python train.py --norm_eps=1e-05 --bias="all" --tie_embeddings=true --init_std_o=0.0625 --lr_head=0.00945 --warmup_steps=200 --schedule="wsd" --decay_fraction=0.736 --final_lr_fraction=0.0 --seq_len=2048 --train_tokens=102500000
Each number is 128 + 32 x the weight over its row's rms, rounded and kept within 0 to 255. Layers, rows and columns count from 0. Numbers have three digits each. The size before them is the row's rms in percent of the matrix's.

# layer 8 MLP up, 256x64, rms 0.316, rows 11-117, columns 0-63
094:146155156161085136147115096127107137116146192118146074202142145152090102170091052135125126109080135211121142127124114127158166081150093118099128146158206170100123138090161126088123147100139142
089:143156164141106186135109071120131128105119133129168111156151210103129180147127115176174153144141093128108122183189115152149118205140109148142176153076176156111127116139102211150104122155141138
104:113111135120115132148137146178163127170122179159149085120121129162147127145130149091156191122164162095158130082108069105186107104124189098203158126178139163107156179053152167092121115145118149
093:225112156130140170117148140123134124149103107092094112108102072113074114160155145154158122174141078139082163117099149173133168143150071121165148097130086146122140185093199111162105154175111108
110:101192152143123109137126052168108118164096206151103174146108114211102148085131089172133109217141137087104144115125150131125140167123137147138122172090145084130107104127158131158138128097175129
101:125114093176120139184153116130090170159120116123144075147088136123159135205106121137148120196116103121162123169119079123105118133101171076096143128131146144152236127128145205113145116165106105
110:145113197161099108139098167137176131122112126093170116122112039086166129125173121170152143108140127116146095082143069138098060114087129161152135080146121066131129173168114118178105174115102128
086:082160121092084104162140113142197170134166099156083105152062103088147156170104146144194113132195149112134119103139097166146123132121140155148083093143145099079161112140198082105145105119105164
102:034125107160130106164160061131132155158103155068103071123115128111120193099084107120149077132100113111149143119124062082072132151147104125094201164129156129127136168131131170128142104123142146
094:119107145099078115159128120119076116122180116131147172120128146094125116092115121138108099128082083096115070115052137191133102204143165112056122084134138145167136136125148111131088133075206133
108:130202095115075120113140154123134108137173102107090125071141144137113110116148111168146120075161062115129091120254094160124132128119151160116145109087141110134121102065106152133079143151156111
091:126162138131046110131098070183129059173101160129186150161088188167089150149152107163141130150166178076098155100143136113109139121143089113132155109149101142162162146130093118174118159172141143
102:137110071115122134212142144173082138115121162124140128145121138128090203139119127098166115107022097052138165157150155169119118126143182133124154136098144093159131141077145162120126100162099120
096:141131099107125098178141167139086166125144090097112150114101081122169140207133079106109149179138168098156049176128164098137154137142108136169085121143042112125141179106114121118115176121150159
094:115107174063128134083111142147172113137179143101196115177188109157103193087165118073171111105159100141123155120089089129164112167083131118109151148151163125140084153081110179165145148137138127
092:082065142134156152181125118117106121156118150070114113145126123137177129077112100153113125151130088082127112125095225158150146111127177102085096066129141174123179084128132141124080182107092160
101:135121103156103090087114107127100135136136121075070081157144130087155128211096203131173129080094105144094105178196164122107105153119174071121091151148105089158140176102109125124136109122111139
114:125144166140080053130078152146080084135109130084084107064167170097138163108079108132159159139174127124124135126125132143172157166129093093114131128120092148196171091118126136087130156085067164
109:183108163144076156167130073145132126137078113153159142106119161126057158109158054129107164094156127175088118163144063151142142086182174124184115149103149135136110138148152123102064103135151118
092:132147090131140093158087121165117126172182101128152100129107147171175070118147100123086143122116179094138102086199123115106169172102132084111172135080150135131143174121166130074109182057112097
090:125107167135166105145154151121093116128176089162092055131071094141113128124114151125183122158160061125107152109116154078209131074075192100127132105094150102091098116102125160164101133133151104
104:205176160180092151189140134138103174165111127106131124140094105142138145120081099138189085121177132071098098120124172155126134127140122160171083114160151090076123151094109150095129176120073164
096:099117126138143161105157106108124072101131104091126121106122079176149114133127174136109137141144145186133067152175062129126168158092099144071129139123128123082117165098066097134145177063169198
108:124171099148139135078120169092169101145172162081086032128142150099098121143081154129114114187113095113133138191163189133164096159109143138095125154124155119100063177135123159092114120125120157
112:106142161115224110087135157138150073180061101139126132101125131110140207066145108116106140060125116138124126074116128146120120117115149104185090115068117114116149113088115192143155097135118123
094:166095135111042139175109103157137181062086090101158121140161069156154095158177147131123137169104101088123077123162140185074111183119146101119142122165138110151113120146144183096129146131107105
081:122182144166196077209139157161102096115145155090162155155124158127137068134103121182081100138112141111110108165136085144132140120074131164105144151167092076105146142132133119125163202129080113
100:129152151139110118110206151149114114122150134095139122187146130123112146123114092134153087141094150104148171158077122117165127134190069129141124147172015091119131142158160157132218148144121109
094:177118098116094132190156170102122070131118110177110072145166156101091130123127071103145113130163110108170063129160137112168145137139166118082061148123112118101107175123142154074210119124119103
094:110176073126088065115131108104106135132088150145151125167070102084146127090162138144122155130120109165092197106135130114196085129149098146169083070130117153090152176122067144113090169168146135
102:113154104122124115127146147065203126122137066089083094152079094178068118147052164095164101174139093123144147107112132127163114085111134100124129093119141137096083130145121135125072130127062175
091:157145137088135180118103056123073099124111112159166117119123147168162197088097143119133187142155115159119103136174133124094159065091165084185125154148132174107144124138163119054137124118085152
105:143096089151116176144107102119177161155140152110151141136149068104172102141133153162101112101122105127094128189179125164127143046158094110115084138151094116104111178134122180132034165095158122
103:129106077044130118166131126115130141101090112116152151176074106088123114135111129110140145184143110139098162162143104139152070148141120116146148139053173175096161149096072166143160203147135078
109:151136144119100088160171189140204105131138088093128131084117072154178082136121117104127152145158174060148105134108101147078132159100116149091086047103136095163111161138110160121150121163161099
096:149059158124176074124165159130100124167113139111174144073087140126053194161208138123129124104165127137121131094164127132127125093182179205150112140120147115144141112144153142150155135139096090
112:093150174156112100115105153140116102146135144090067103102150155121124139154133119089172137155110084106054052125181175155168122177128135127081089169144067168155140062144143168124135144154154143
097:104121074121119134146133142115142160170118123127101153157125118142123231119143097125134038079113069159059071139108115103095140110107105129099124124140130151103132193127146061121170106114180124
097:080152159092104087158068170121175151170072122084127089091142135140129195130092101103143102122093109145127118127139164101147059155102104101147131121126155183129103107092178183089120114102193143
092:152128151106162077099161138183116142057105137083162152126165158163129082082149097122146078152093100113148183142128116158140106122112098102122108032149120140124178192186129099102109137098129109
098:141146152097145139145093172176127127118112214042073111103139078111150119166159107162170145176120123066106157138153144124119131131091135158091086160094080123108079136137142070116140125089171121
107:117129123146137190139091137108160135170169118131116125156098122100208165185123189121162139168094148097109048166105102195110148091124104142139146109124148139089055137115124123177097080145108133
096:069130140166110048113117123093113127144084140151153089134145107119174157159159088093195121171113150130124120115150196129127097105161138127135102118070100137119065146083123198098121072168143100
075:106098148129191114140196143137102140096211126152130182143208161135136146133138130108126058131158160144152169157153127184153108159116072130141058066138162143110135106143154116116141166138136139
091:134113145138128085072121086105127147121085150098086153131098141096112197118078158163137148112125111117054157152087079111108068084110223154114128132093178149128169107147094126117081125100119134
112:096147080113101091120128199150133142164144112135145132062099108055131066172188076177150130145105072085132141093188117124094114146136091118073116122149158119135151103092128155131106152133092095
096:110107131109197105130162136134102075195115116119069119146073128139094131144099100148105173167142114146118104116087157099129110124155152193131138102089119090169122177096125153159045062170127153
097:189116120151050141154117061131096130148149107084112130158078133123100164143157169118125118127097136132152132172171156104173120125055080125126154112143154137165096128081106178148054176116167148
097:156191131164089116102119082106111131122146143128078105113146141081172145107116169158154154126143066120131100123144111110198136161135166147132165088120094107189131142072155152076053171087156090
106:102156097120149168153195163155133201077107081107043143067106140106162143117140126121170143147098104117180117113104117148153116146104113071112134121114112147094086082107176137120179113123081166
109:132140169092146130170084108149141131093159058164150120105129199157102135156175096161163104181109084109181115162118138184186129134151124083121112127122159111097186113206137158127144124104132165
105:150106215117156135093149132138118129129083125127116141088131108078163111109148175109141118163088126106170099141081134130127171108073165077172179116111122151166095174133214108139129161100104065
106:126163103100101151186144175160200167125119084100199067169167148072119175155136146135157123138165180190143114101154107170089116126140110130125171118138165169128119118118156173105120124135103082
106:077130147131131082149126075108100097139140131064116101107112166154108129140083131065182138203116158114097141100165167139183117109171175151085082116107097107128158161102172151114093139165150184
118:098086064108174129128133105122111160097109142097105134098131134176104139103093190116089147159117038149121123122138168189207124132158116099112112094092057090173129108152144125142133169133126167
115:164081104145123177162120108092125155191158140137141175078180136134130157134143105139136095116145100181102130168100141143204109118087126086124106162125146129051177133136186145142210151132101137
107:142116099185103134083136162132139201184115129160102089080083131143172129137134112163140186117111167113125159052154142134150131125109108119148150092082167185137108155081118142085154180073154096
098:124104169165167123141154066070164167171134116092191106098145129131153167108182084104121099134125121085059179095185178133107097135130101149164107127098092158108104172113115135124164112148175115
078:192099129127120117100210117098115096152118170156170139188135064100082057098125168153143169158082087145119195106157098144087106095116136137122125134164147112160125180127152146097158116127115144
077:108205161143165087132115133148137115147091195096078196120105081114123159109154129159123113164136132060170102140095101135085156195138134130065172131114146063141126126145107132181156150140121131
091:112103098069116171174149097158119150154122162153107152110100174148113085221143133074110094111132092162134114146184105182095148135114105136135072163098176174117113155115124116197140148145087117
094:130160137102120103081075118120078171185119095127176145073121165124111186186075188146071135133163093110136154136116101129124150107107132152146116116141127166142131207116160116122100152147097052
091:125138085098100144128180123119146081108125115116116146159155117099094218128113147158125189090106090078116081173109107090111135168162130123154170123096187133195139107089171173125149144186139155
092:118068165168088130134132096127108184115138157066074130144070106121130115138123141114141139136058172102180125095074104171147183189140172129101153176096142077117115156177106139132164130144131156
111:117125107103131086078106072140137140126110073133175080123103123114122076170121092145159111173068148121139162130111113137139109103095181100044157129112120104120053138090119134071138066155160158
107:131116130151070124139083118099122176112128150120082137142086143104131166108127109117180079164110135096145072051219119100088125137118112124166100120150125132156100146139098196152135152139038130
112:113155154099147117143158136093118078126123098188144147149174124092095166065139187132082133163136103110125107135117118114170155121128062108153217156117126152192090138082118093100098177166162126
105:106111135150122156096077148099111178137113112138131133126130120157089115192100112161120171142107122121147120103193091125149164111107115115089084166191079142146045139168168140097181115107137214
109:161192131096146105106127204120131132128132175120126110125097120057170150105078115173077139103183075104101087107092061124105125160077096121123156072116143106133077136105156097154101097130120131
086:051169068101167108127138100153144152125090109178176093157072124101126127092124135121076160099151118152186128091133094147120078120092129083059133104119123103145112133106173104085086108115163079
106:124209157080097110136109131106102146080160097128146170163115114106169131124060089146162149168184133134037061113137122126172148115096113106116167153060118120099153149115114112150101153131141100
111:146155127172143075121089126150130082173128166125153092042142190095143131123103097086150166088126106145122110176118089168126107114146140180138087110076155170115128125150084180118114176065136102
096:093103096105125087060154046102127148118143100108152105142105149180089139159139156162117110144175123155117127126137101102112141086083143097077127121134103059133224134142127118144181151097183108
094:148134090098053139149148088168144162155116158082161112157117106166120145176165127076129069075145075104099117129147175121072094102041115118145107118097096091130146156164132141139113153102120084
098:059123169149088132168096181192117112137157159117096163133111067077125075155143098075140128153160154127117135089099073140152149089130173173118149138120140083126079158134083126088142158095091105
104:160120154158057142106127106157114180120118080154145138098040108150123124116175166161159190153180109132061157187166106123114144091089129108131128155079158148121158167123093117106088129088137124
072:152152169117153087128181129194082172137157141153144081142144163125090099118101120189060204098102116136156153149131084160075135105093145166181137149115127153118109127104082162150168144094155110
110:085125138137116155193113083153128169132117100079044127155135098092066135107106121104173125158099145121138138117118105163091124157153149123084072084067139079200130170098149109155148144124101166
090:140107069134129068206150099137167173090159121144089140181133197089106129166126129116210112118110103129140055139136136136097139125123108101133141112159076140151132141137155151134054152173111146
087:159074091120110101101104140181131091122148179104123130146135144109159111117070100153145121111139113184185110115110114149164098134087157073121098122150159101038095124197153111092183105121184119
090:118151178093110089152119160088157147166135029090140097087123147167134193115123107169105169129113146118171084139096144157128097137205167145098154122134176135141087077174147106151133132096140127
095:152099113127151128093196138144106154180099097185095101184128139140125112176144149115113136134077093074113105130108121169166140100111128144083136092076149139124106169059149164154059130064166149
092:172111140144062115122119173157108106114130151177142054178107114085203116170094136151139130127128123085123180100127116152110152109093140118095110151098157118047118133161082131073135082098081149
104:109094118096151188122146078127156092123095137111095129150129164185144099150113073118151127134108090088123202195193130122142176114105122146108100109151098112100065140149109152143077144109206145
103:098095092053167075091138095134150041101148148167126082126197125066111118162108169139143140103142123096108154063138159107118128100115109091114123136147098122122141186124118085123067163119126130
099:110141164159121140141168144117089061106133106115136067080131125150098143152175107100148122139103215153121165191109109118120117118116174093104120047084124122099143142042124082141138127102126163
100:121171169120092123176063152103112121094131133148137143128167157135151161153132039154185130135150092110115079097145113173170076133109105144103104198148158168131168147160176132165130156149103179
086:085095152136160130162139115129087173153162147144116113165118135163173094136071124114135154126142095054174115116169134128164096095134115096174182118145117129119161083073104143132197114167045092
079:153161151125105139134099189100080144145147109167167131123175106120179149141069116121132125084185062180118118158171113125132088154095152098140085122171102133095135172172076114058165136093151111
100:096152168101166147166176202102147127101088149134163089138074108155086141133136095176165169146102156128087158136078162099100145124108133069121173158129116153183181086139168120166165117165132128
111:128092079156166093144117172144115077140096121146120161200095163119122130124152092154107134172100123141134132103101087208077138128065113137182133130103072183101119118067128176140176142101130142
093:083091159129190172069095099132157119112187137038123161088120157078103168127135096157147116194185124114135122111101141185121139133144130169120100110189150134107136139116128097137181155093130123
102:187148136113211101099095149157076084107079150160131116163108111099149166099136077128149182118156099141155100086098101155175103095126137141155191132155094121116151102185144162174140134145078140
106:106133146100089176088137145121149138067162195120152145124127162086117148179099069152133080123104102071098094119080110145159152110096110097090063103102123186084151093125140155133139144191158130
107:150176165121083167160154128130173188104129137162152102165161131142152201134178104162137109123100177086145078095138107144125092114146162120113101115142193089151096131102208142171146092169115111
082:069177148158151085100151134110108144187124162179132128136083114077149166128159107124132100091120145080093135108131110082076092116141136109146121127109141076077082136048166121061109174117135160
090:120208161070141145148184135136085120148084132065113120151107136123122149122173098129113061147153097125098142139170139117128128091149144072154156184064167123124070076122147095158121151123143071
105:051117130132151143118120110078045170139118171096105190129073106117196098178079131198138120143148093100115116104134141098103080096154101106110157121128076100120123108156112124146145174136146109
105:115138147155136093115142154109131089171131127118109132106116150085080125110195182098063185188107131116157185096071114129134129130154159111088138119163139096076131102213094112143160126107123069
098:120103148108206127137188146106106137152127086159159157107140164127142101166136130138116156155130142204071130121126105169079146165124103120193146090154181159171157207107150140119168074148123136
097:104119074098127168163115090104144133181169079100179052121118179132104168101081142130118104085069125132093086114086133117141108144131123094135162090076134197093134145123122149107157107129158068
105:141164076103111131078139058154131107124153149081085092147144110063130105122157123066202116152085084122123106178159144144156122171180118132137124113079114181134103149125117132121058147100115088
114:159162148123146112104146155109131111184097074107084099111144125126141130115072131132162165178180095136160121067092097117110079139149168161106130129118130143154072141073059134097096178203149104
121:087173115072136119131126054119220140135097086128144092107120099117142196090068077102097108136085126119100127139146132101129117148121105091128096123172098119119143166096159144149133079117203099
097:190151115130121123187107124069118121091113112116124139163155136128125124137137105113146145113092104143059135083102100217135131087108116131064151168083136053068107152092173187100134128134120146
097:099127104121174126086104103105140117106107126106124154152123170116061123150108118187211150088120085107110196147118173104143050125133107111111130115152132133151121175161126098146153190202169141
106:160117082098133115134144129145166089078169177155139116087154154103141085108115139125152094109198104142074129146126070121105141110064128089107064119197090097137114137131134114155126189143201125
# layer 8 MLP down (transposed), 256x64, rms 0.0922, rows 11-117, columns 0-63
107:161157162206150100113129133082156093167083142087099128126112131122099111129085148116072120160106150102150156085098175066114169099138109108089129151075156062150132126103073085196121143121129110
088:168133140141143175090106155114113146142111196136126153083147084158099086128102167167142160076182193141150160095181132107127140133089098138075124129135088105141149172078081082089099133085117169
096:115134091160124161123152105110134184095150124099111095150173057155130123118117147224088106167090193148088159096178103140113189143071167143101101134126095162150112134130091103144131170136144154
095:186143149107106080166097067134105126096174043132130063110086128102128140141171112166063145097163111129145106112093100095164113139114147106161103089164106201137135102156146139112096147167102141
111:167111177114130110067144177072050091109148096164153115118210107134165184111150129137167086114083140163089117138145151102169121138092086093137137074107139160169128135094108160112146121119090130
119:148073181169095126134155133092133170162147141167172101076105148137103152088145149106178140137112088112126138121160157081090110123144150133077146124100109100154177106137173172223160125064156123
111:102170114125121081093185110154136120119138131148092149140096157169136100152044212161080179130167128095062175149125128123122196135152127108094192137141119099140135104162149094111133086121146132
084:159164124135156189107119115130088137099110203125198185111222117156141067119116160154105135136152125119135178109142148178102136137119136126120137074161109170192096173130119129129124172158097122
119:088113110126088217127083136137157154131139127166108120105164127095089113100095077134136138137120127195114143137120173178125066121179166089181133156108086157173184140142153165121123075107116081
090:138141137116197120070163131124099121146117142125124162135199131177088206117143121154061064138050164129113130094147128109149079064145117136151123105108116131146115084099126094127152095156118177
103:126127082121154197100134092140062146121140129058147197119100167202150106133104147116134091158102122115133142063112120151173081132150098102153080136111101132135138153105126045117110158099087129
095:098143133110162152169172118151152154133143147107161174125161161133132134155082100120100190122124105120137147209096154169133127107118153117102058087121136091158148142125205043090165166099149107
102:080109098122165149119134167138162145098163116180096125091112177202169121110090118139095151127156091110157095126158122103194183097157106115049120154158083113151078116121115105118134061150157114
090:124080129116087137094150087154149074106092170147091129114172170196113108115088180117065159104179089137094152074127127141078084119127159116061121167138115167114127121164156096093113100121102105
096:064174109168119153123124097150059149133111107122059146123087167152104073144148089091113102121112122083169125127099164081086132164098133141139131118126123157090072142174123086065160193146150123
095:144152131107120133125120101129161129097139116186120110094138120099156096103094133098140207108126190190129150078161138095177224111152121098175135134154119139099210109117139149111089106129174091
108:155085153164105149145154141174125135122120112143141150146102083097116088097125150167131097140149117122155145088065161130142225143095161107154160085135081100137162152109143198184065104182127104
112:119139125130081071090067156080110168176153112135171137133145121138148110107164155128148108218122112063172108138122082064132152121085111109150201121151124112111133135156168099107162112139182106
108:119133136171049109103128112143081135158116108186135146158097129178136100133112118130176025121120215126116139119082122127161129123120091162107177142082135090090101120098123113143116082112082092
102:193135175049114180095112122128099136057101151151165118090156098074125121133111155125169115150076091086129090137132168156138092100103186155134095134199136109157146103148086090158127116136133121
091:119074052102103098116112106173160113113163096125095145173080141162174142184151109098142127131146174129140107174142108074178166122089211108124087097096130129156106117181131141116087120109160101
100:143112096097140102139165125159173145101124104116153138130204151175079118154115188148037202075132137128151113122124109105080160068151134117105127167135083065135126113108128112124125102186116132
094:116115132164091133109028083152116105107117088121182136165125125157120172146151122135161126150156156189122107142150131079120167069115168124061085070123121101105150171106190170138139151104145136
114:137169126104093125154121136138089118159156113101122139211142131187125145110219099147128116104153090161118125107099111103173177125186145127113133185106105179158092132067102119113148121150174196
108:120066166141060130169120112154093157168116072160156166143153119146100141164147127096114089159095127147117113105156077064136136127085157162099179159137155104180075134093127141160131156105204142
093:118115142156156109050093157079106154086148082188107083127065107094122091163113110139138113163109101164129125116163148112147114153088085140107129195124131102154159071140158065123071110144121174
081:125152126141105150136161162147186209173090127119127161048155103125080115075150172157175130127116124138141121071163124081133160172142110122153219170141151118154133083126132153155124132138159107
100:168197089143150121159128083075153080091087094197089077131097080096145089108129137117095132089126076104056125132164148120116130130152145123118092145094100135149108082119171107073112133097098119
094:126143143108192110161174083101074132115167088138154127222057193152110102114166172172121095105099129158134146080119112127165144155128131097157093102114173135099152134115073132126108158136091145
104:082125071126165135121121183157118131104117187117163203135155091113130106137142094143071145081155130156147143125067095102108168156148151132128162142110190084166137124175126125127161144223113145
100:069136154148146125118119117086118109128123090117120128172109099149138196088159139106159102107133080133122114101083106101175160112105124132057151147046143152145081070140123172107161102193154188
092:090162108091136151092188094148160146139118137150096072123069091115086080110128148153193126144183095137047159087192128155115125125098153153087091112130125104122149132165129134118091074129173146
091:152125128127179112043108182132135167147152102129141106093158145186093107113128106089046098152066123135156147129115154124104143128111134201107211135107194110106136127120129152160169149140131105
121:069091122168139137091091174095135119144139164101118124164155174150102122138122121116096065112179168190059127110129099077149131050088123141089101143136125140120103127141139116135159175199152171
103:087158129137129133122126148122115137113102186140120131155106134094124050092084149131109093105131159095163124086140186098118109182134112194119193178076068076112096129102120104134119209114108111
091:143164130198092184151087114115141100097085109150091136162152163111162049090128127108116134055128169073092141175135129135181159187133122122159137132137133163123116115145136093133125140125205171
111:056078168145112075130117133089172120167102168104135136134150146114071128125111201107069108127143154143086160133096109138045175144123110157148133115115180164113104141210141137095115129144138108
091:163196132166072153082064111112117157139111164116084076133111124145136083117071143133095129105131175111181174122116140136124110221109178114119169141081156112083084133122136136152107158159128121
086:112103127180155160147124083161167147168127076128123112136141138145131161089120066099108114158051183147123137115100143076100148117113147152141135157181128133109173159102183137156230092102154143
090:117158080153109107098089100023157162143104125184127157104156089111137124107161128117180132119113144071079114130149122074107181127129121169118152150111154110106159124137128129156119193181202138
088:121143111132107103081100174110177117116134133068179080140140126143109213091137146125163139099167135194111116078124148086116126092116066115168139141184133172105182123159081143114173115125093102
105:110196124111151126119099142099091081128114128161102163074105104209120061049132160113131103126144092082113097099146122057141175138138066098129115148123102095140094085104129109156131113146091145
100:118126147183148163088061127079093118137157104136124127146141124170110126133116116137117168059132144135086085209171167100139164115142080143127146161123138150152161123116133069156090170130124224
074:136155138130158098138105082106136160045103116153065095138109160124174151118159175143173155177098107161114119169156143103133123141078133163148142153125104125148123075132153131062099156081159042
081:108154127096172200107085087136137129166101123178142142152104111110124175130115133170140071097141075156183116096158063130175117170154105104128065137110092153133155127134155163129170162206138130
103:134160087110070118130130114155132144135158149094083157073158177100188157096138113106102111166127144160110163113094133114093128129126198172090116102150077110197076184156113111106139105103095069
088:168195077151100165158084093122136131130075141195179118113152130107102109100165154149128098117125134146130094112144154147136132114127096092059097099167194128149097171141136099048140171089109105
094:135087120043182145095175091135151166169131149189184130155164065203107119121099133099103122142152179134102185147074169137102119121111158123142132105145153140134138114113144112115142157195119134
089:189185124131180106093084092110102122114098169150194140126134125160161071127132164129125091148107136173078089138150112163107071109149165079116141124111069167182158112134147133184113135174094135
114:148105180087016129113154119102123150153065126113160111165095122161180152095109124089127108157117119130076136124127108123099206136104112117092125135117166100124171084139163157123191082159131120
112:187164131101137132070143134109109177114101133154141160101118139154184075137104148114135134152129160143071142128122090084139119123102160177124126106093179077169145105176157090051141107112065068
105:100115143149190113089110163099084157112076116172151159183082105113114139168102154115127137140140093104140184115182123142107138131131079083106178149109200117055105107146083148173097134159118094
101:150143126191164110095098144110080108150144160059081167099181104159210063120096140111142124102074167130108144121126115128180101086138145101134114147145136217138132120163105121111122103119154157
109:138152165170100164101109166094172093182101169234137115173139138083129107104129165141127097131078134147149143119127154099132175148114120160141160135155088066182116099125134109146167107147059122
115:124105161179127156164096105117061148125111137192113086116110125105159152160111119128099126088101144074160149129139164102092167216121065223105144146124151093096121111116090095122144107101119128
109:124172135149118120182113098115108150098149107144160145118072130108055091108151189186096158087098122134139111119143093155135169201108131069135191143151084099095095107158142144182132172165140119
102:157089114130155122064097144159040143132145127171112158138118053145125123157102130107104138097075112105157116121173104113082147170178124181163115163108141106130181066128091116202122124127110145
092:156170077196110148130136151042148146102119082176113128096092086159167028144115141111195145126148095118111122126115091110122141129133109137114158124111154079084163069150139146141103120150112154
089:099165111165098168189084111130115137099169073132143089140105113103218109123118112093103102133095140065115092155094134129156146170127159160106134094120128087077130082128140100153157123157216148
086:121117119119123204109126074142135132156146162154053100095147089108147129097137091161192132140127105102118133171129043172175155101193132122099064177089118118111097106150129137141131148122087161
111:097126147143134126154102139137119150129118167067146109133102113090089076088092151137143035123120102130131147083098116127170086158114087106154079098157158107201154154128086069169139195124125166
098:154074081126161142178138182071171124095162139133115153122128125172152090084090135148140125093190180093091095148106146113129131138137155107061106086144086153174197109141171128142097130157158154
095:048100087129104148091113148134137122118099139123113154123148141093086153105111069186083116125092120066078138159161170151144177089135084145131124132143125111085107138124151060187190136095126083
083:104155098073132136129082181137112141109106087171134106075117116170124103105158134160207072133198136175156143105171147082176119164142089105172132152119143116114157141103166160105103116074085107
112:128149100121143191147145165041131052103112159133132126146170117118137163071123133166164121102117100171084084156154138093148164156144151142127125093103068156191138104153136104166064160157119139
106:141056139156100092142138096063180164143139109098131076127136115117110117152206142172122168143104102092105159194160172081100143168092161094141181096151134129115128091135152178118082113121147137
100:134168103128141165097093127082118116127167141161145040112120119163143175130157075125149111159120204200115107116172125146102067194132117091107122125164079156141155134107144134084139184158125135
094:091209131139146101145131166092119133104145078139138168092114141172077156101115118147097100139171095118142174079098154106144137108151094193143102119056122076147120149075184153085138102132175116
113:088143082133117121120151108142092136046120139104171182116062146160102086156117075125070160127173154170132115103129102084140144130169158092135058102125120167175174133113130165120158144122070116
096:127108128145099117125107036093156109106155166175108155060125119093101117075098152145188093181155156127106112139100134167144170119199119142179154168139143171124182140142121162127096094090115123
118:182152089122178085161105125139114137131056126111139116093097150084152131059167195083151108163121086143106192152102113140095093093150158126105133104190118132126135169128135091118167096095074124
095:177090163127092102140108113054141129108173111127156171184125098127086150103173222151103072142140099157110122087116153120087127109112117150155119128146133148178089173084175102121125077153099113
093:150132120203173118133144197109121163137141163119128089167101094064129105138132088137153108136149129078192176154131136109112114185146176095158122115180197164110097098108110124181089150142147103
101:149097084140192149150098119094107202171138123167146078087135135126163074117136095081154168079105126148173102108146146124161146211132111123128082118096130167115169172123138127082145149111084167
089:202109096113109181115125094117165132122101109112160148099149128182120130119119137153082144068150120173159075126135127088111084169055113052160151124169101128177150174142163170114158150163106139
100:109120105063174131141081138123164124216114163121145132189151093160097110178132162092120147089158097123128160122096091108116075163116134122194112130168172139097195134129167126114100152152079145
082:157169110156148112148087133054186121094155146159136087161146132099158131100094126150197089086154171152114104098151086128133048123048173108126095164154125165128129138096157146127111153118146165
107:149151096099109135147156119162176134106132180139126112131166150132145191096215175093111161053141133134188127162144136095114112117126154113112066160102132132179096127145193159140121149190123089
095:146111128103096107163133124140087137141157101164131149097078134084066163145131178098087143158140113116068127071107110170182147133116151156116180171102134137179144178073085079146174147119127187
088:158157161168113115143129144104144148149125113172124140186143102192100141052188113132133058110043144134115154157129130098104151118131149113141134157085079121126125144064106163114078092159154073
100:197108126106084174130182104111153178114109126166176110135161154138141123073164146124191127150190153161166151100181078129102172139086109110160150098134049114170106140129158109136132128104137094
100:107169079171135097124089099127076081093091186096166133171107126128097076109092125179171117087157153094084153113134146131143066115135119081127152108184145170172103140138110118136123196140165152
089:082112099108159143137184151124137119096111110143150178155120042138145170129049105145099138092131103122196118139078082129142104124108084110163104070148101129172171161132145141149109129124187076
097:205161143187154121182097200153112157110154115183157156098204164134144126158145142156119096160112117117182114092160137132078122107093191113125147115099171091138142122172148146122131116085098138
102:179034203134147143130129103144113141133134081083128129091137129133127181134158132153127140092159096140117120090164114089174029122149117096112130072182168125140145097148143116146139108163110174
107:155102122144112181145128132159127124125165090130076100083159124147139208176150170191119176068144112126203138073110154109130124108146166154116072131115136073159135204110135136143110122119111156
107:147084093086151133139154116099096186114161120157122098143114183105066178177095222142099151135123131163173146108113129099116077142107144139098123184128137099147116054115102141104108067123112112
083:120116095163150136154128116117151122134134141142091095055109122119125102088109183124154148167138131129102160150121107129191138087122134055098113189090127144065146118075057119091177153089200121
076:146094142180109148135115126169118127119114146092198130145135135158017082150186151091149171176154119127141124117106124151104102148153183168121124090088139128094055106182144141156111093127151144
091:121111103114120160107114096137150076154205126108163185154176156109135117161106116095092140143174102148200082059111121131170077146186149145144105136096155091108092117123135078138163175087131145
107:132123135101082161170192065114186161151111068097140120119158084101087126126126166159069113104100129120101169163129131100097073146145137141151135131142114088142173125159119101227087124134133160
095:176177124084093169112084115071092168107101191108118155089133117098135176175158148131122097120105130152139143172154137157136169173138128158114136143127134084118060067163144178164082141146135185
091:096109141072130211136161069128194090154159109122151148106070116112101151139131172174096080138092156118115101156078106153087135154131153134087120129116116066136117156153128077168113166185131112
111:125117124153132135176096150156108147129102135144179102163133122056088051162094132130151155118110111076169082115115109108108126177163106113125194192125119089126117170106112072200170099117154133
103:125118138149121076093146161156092099156132141113130223129140141163082129151104089061087088158148103191130123149154121140100167113152140196120119108091129106148159182151138163104124143157210117
103:149091138152056139098136162132107152083151132137070126182118159116162134157135151233199128145129088151080114082143115176133054147143185143125138107109130129126147116129155119132123091102101167
102:140202105079114203107132150145125129112168155190140090117130131078109119124164133120118043107125084097141157084213152116134153156097115156150175134086107106149180094131112111124113124091124109
093:141136088071126123091125129091112097111101108117145083128138178139190181075154156103162154121172121144070100140119097117168146064163113068100162119157105112068150092127177122074120124117141072
096:127120114135090145145155096119188176050104081124137138101111128096178167150132093097195141091136110105132130158152158200126094135167101114114084123088148100186121172068154096109122122115146180
106:122122045113099126158054086136149139096158124141115094111128097123094126141122100099108180073147147091142075166121105136144120079145180113080161162106093099097102074122170147101123184175172133
106:119165151173144175157098124145061129123101127121125188119157126116168115191111092115119097181131155097178129108112135115157168146118098221107108187164128174160169147122117117115090145116200143
112:110130138149149076069115116168125190108108166179155137111138154105160079147075094102077107126089104066132177119128134200083094156092162111093169130106171186159126101147161125139148112143128106
111:121131139168139147109147123086184134185194170114158131128137162196172104118149183115126108127159131149142077155140068123172164174130128108183127128098117142134115152138077082158205165159094142
131:097161102153156148170081110086148129103061108123136081122129152106144148110087118078174083130145152124136175099103176055105133194112095137144151150125172154099197172085146126132096078138149118
099:118081127158060155160117075108139085099136082153122167176171157117156147134140139169128147055145172141124091057159082107093150210121163118157119109170120106131138125149127127164114113177161121
098:093182126155120121165129109086101169103108081108134191158169138124181098126166133191123075142091157120121101117126111112084172163110101109092171154136127122099123139238115082142123165134105110
096:084147141124110110110128121187083229175137126106116142124136119141097159172156151100098123180049135095163134126148184148121099147110100149131135179125143145096168121101081153074130058112124146